Weights of a small GPT-style language model, trained from scratch on English Wikipedia: no biases in attention or MLP, normalized queries and keys.
Each number is 500 + 40 x the weight over its row's rms, rounded and kept within 0 to 999. Layers, rows and columns count from 0. Numbers have three digits each. The size before them is the row's rms in percent of the matrix's.

# layer 2 MLP gate, 832x320, rms 0.0521, rows 810-824, columns 64-127
094:473504506478527564498523509481569439442520557492500509443511436485507531492465541520499529550576491528475549471500505532473478461454459571490517475477483518529466457580522484512497521470480522
098:516516489455503491571501495434477486516453533517565471555542511542500503427518512425466470514439426487475497474450445501582486497500464526491481471477509496509486467471540573498569498487542430
103:434529456550541464523486556533499457490447456540386495493582554497432555538553465523545534522466523403520474477545495501476463482521554505528460541506503448517490509508498509469432443524455512
090:467517468461579540522474549548495476441393450525511500511533530477547446509505472487466534504466501556495475533487460506523510405456522493508497547529444417444518485584486618500521559515501501
097:485487519458544529495472464465474466530531579492534588493497491471471451459559535543458446455542456444585504498548426548432460403488538474465480478531499587479462466493522470527564429456452475
102:495490478508508503533422552493466489509558538531488609471488542509503520478564518470464539521548494483509462433563508543529472482457551513467490451488458490522433499545594455445475520476480474
105:461541518513484424494539481514535547518484514526497460526503539488506524566410460614514515462581487473507539439522540522481534510583467506541442462474500547524428519569499412550427469445472465
095:473507464446572500478457495458524439477485513574543499510555473499508489463491519502471517503515469498561487444487515525524484485431527449551461558431548496534478512573541494495564473491504479
112:473469473461532518460562565543524515478527538477502492450577473512537481547476557464502550538444509565501482569523494523534518444447462537524447481455532493514450537567456489527471461514488444
096:484410502533510496539480518465504446445508501467511457448519511516469503479522532497529405551497432522524550470527520510459471537517522555528476533433517504527471454492472462431517515414520472
099:487484549524473521535538540530500449504556492498459488502506424510506523525434539549464485485478407496429509439458510452507511496412510558542468496567528470508413512552548484448503492486532443
098:494504461470558483540467506443544538565427511456479530501464485471475569508410578512603538536498446533522458472549433472449482411531526512555538526546415433561556505511482519490463508501484466
105:487465523468510364418458496534479534458576507524494517493451518511463499500522518487516511403483530520498488502444478578540488486473478517409504442508468510459525540513563443460500497466515481
095:520532536524469528525453519513461500454544528509441485423474486473476532477535505554496428526533471518505423477550479523511551477491507499559448517470528523455470523502409490505490418486480512
101:565461488512488518468444523484527453450443527522481554472575626556557466497427443435537459562486523500542530553525482543536529533456558482492544440505404496460521469509492435530499520492495463
# layer 2 MLP up, 832x320, rms 0.0492, rows 810-823, columns 64-127
092:406515551507573505486510493531460550498476563533501522467461546381474549563513480516432471541544468540532501485511550493554518503538497485491571508577451512458485498517508539508457435525488475
100:520499584486519571475528519518468489545444511577484434563589568435547490446474420516468466536443479500476546425457541479456445586509479510501541466450507590515542489437468484525540500503464505
096:492542564467483476494508503503470465559455489472473540515467516491462457484500495447482465442481507497489443579425505536481486484553498458513502462508508506478560542526506495489421423502542541
095:530609508562465456478508497547464461492589467495506484478537540586506508488440501604533428521558530495489501459532434467538492534473551455537474542462575585446483494503489567533533519530504551
098:550489475540449449540518488413514549506530476541472533445558428555526479565459426584571497532467505480458446483551504549481492488454519510425534500449487475546499504444530537472466539498486442
110:552503551576527540526435472472490507468466437476503494501490462460512483481513519501519503517509500525504487533449452477537494485494552484477546546495516488555562486496510516439489569465556473
100:472515516506526536499516452516564517417514482478484518503446503467421471489481565533617582484554467572557505391470482579537450413468472461529452495550555505401467527494502446491518558423487491
096:464516547447495506504515467473533508454500484446487586483505480522444482489482487461430431453427563528569440489518503503545435430536501482466495488467512513467532507545571485482482532457554449
109:509525522548523482563470526484453475581431494568409563459516531548502498539481476445497503466564478407525454551510537478490484507534499488481560469504479473510529485534532566463431518514459487
094:522473537505471498486512458581528531549519530575465510569485468605524519493520473436483483502501469503560489516494508493474528502569506482490506485465466448466462495496553481519538509542492516
115:484576537511516508491482455472473541512555451487514426505469452576507489526398482553484515477554442490474545442475470490513507514469448515471543485532503602522564528531418468521456501517488538
097:490488559593505511575483408436500536510543513470548462495613495543534511571498475570489510556515508491564455450540477462468480560413525515435510453420485467475481510496454509514532458511494501
098:523541485506506427463443504496545572481493485470504500548505488485476466510469505547461479470520580448474506491461449466544448557465532477381501523536518496462508523475471462527472464469485452
090:476481515536461562445539514497537521514465510490490529503557539501514505475464450472460478446509490484520455583538546569494487488467457500565547576470414470471489523546541482497437546575452513
# layer 2 MLP down (transposed), 832x320, rms 0.0674, rows 810-823, columns 64-127
094:474473510450472454518504574556452493583486528447527506527429466514477454478461477553506490528476462480501473467604482476504521531488489519498406556429493570491450394508492550483531542475480510
100:550446522523531539462533504506456499483501506485427443418510505424536525568497507543480472528478502572533562472454497472462508519475474510523550529449487580451537521517456496512496434439466568
099:492459445579460497510576370463493489593508493522476452526519457402533518450513552522472532456485464492530521480483466530453465441523566509478558485514528559488526516481504491465512514433577503
095:497437479444495501507553473417477548530511451502499513520468512570485487551563431511480448506536481461533456449505574482518449580528463536512525534495491493552541445466544414515535438506462481
099:521482473466530487482558445547537534526499469457508496542529489523477535520524484530502573501494495494488551513438463534419547484492557467468514487487451554499484524504471535507359486480419501
111:519515531603569472531529465477516536463484480504505456487481417502504411520420511527478482502499479448520464481504479517508487490476570540537483504430506515520504536444478506431407529507490487
096:528462454483522502542467525449430497503474551582488494493576494524553514520510488447412445557441527403405481602529506466482538528554530478445513509454475443590541479448473559466527486561528483
097:475490436488414504559483486552513491540465546436479533455500522489471551509511509560534474487483456424508495560510439489507513426481536532511491476596489480490491477449462403511544477475501546
110:466516532544535511522521532539547484563488489503475492459577480487494475532426557465472544511495556450490431487512509535458489499451492492535542486494556398431447500495484509428375505477499466
095:488472503507476532488480456519501431506556460535425536533482508565499526546576438429569495491534535488542477487516520491546526475598513488494478541503522494501457490468557496511502534462507472
108:494502467469497448468484436498480557493440540487557522488462563482533498486531444477565492529523608519571501556529440511486494494573443429514543468448461557502585516431458547571530477552441566
096:531536488480536449523514484561523444466452467550556502497569565516562473466530570562476497506547500471510461485372561481476541536479477502393465517522531505468449509464544477434461495509548514
100:566565391517519584455539488527516560404504512520493468542555534502585503514520523550520469494558517441450517519497473500490424545469506502515443505538473492506464496502486613480523422468542529
091:518526485467555567487495483531495474472439526446444472475505499490462485476499450534480513513525528507521445503550476507491577426548463506427482513508547545432470467429523462557504526391539504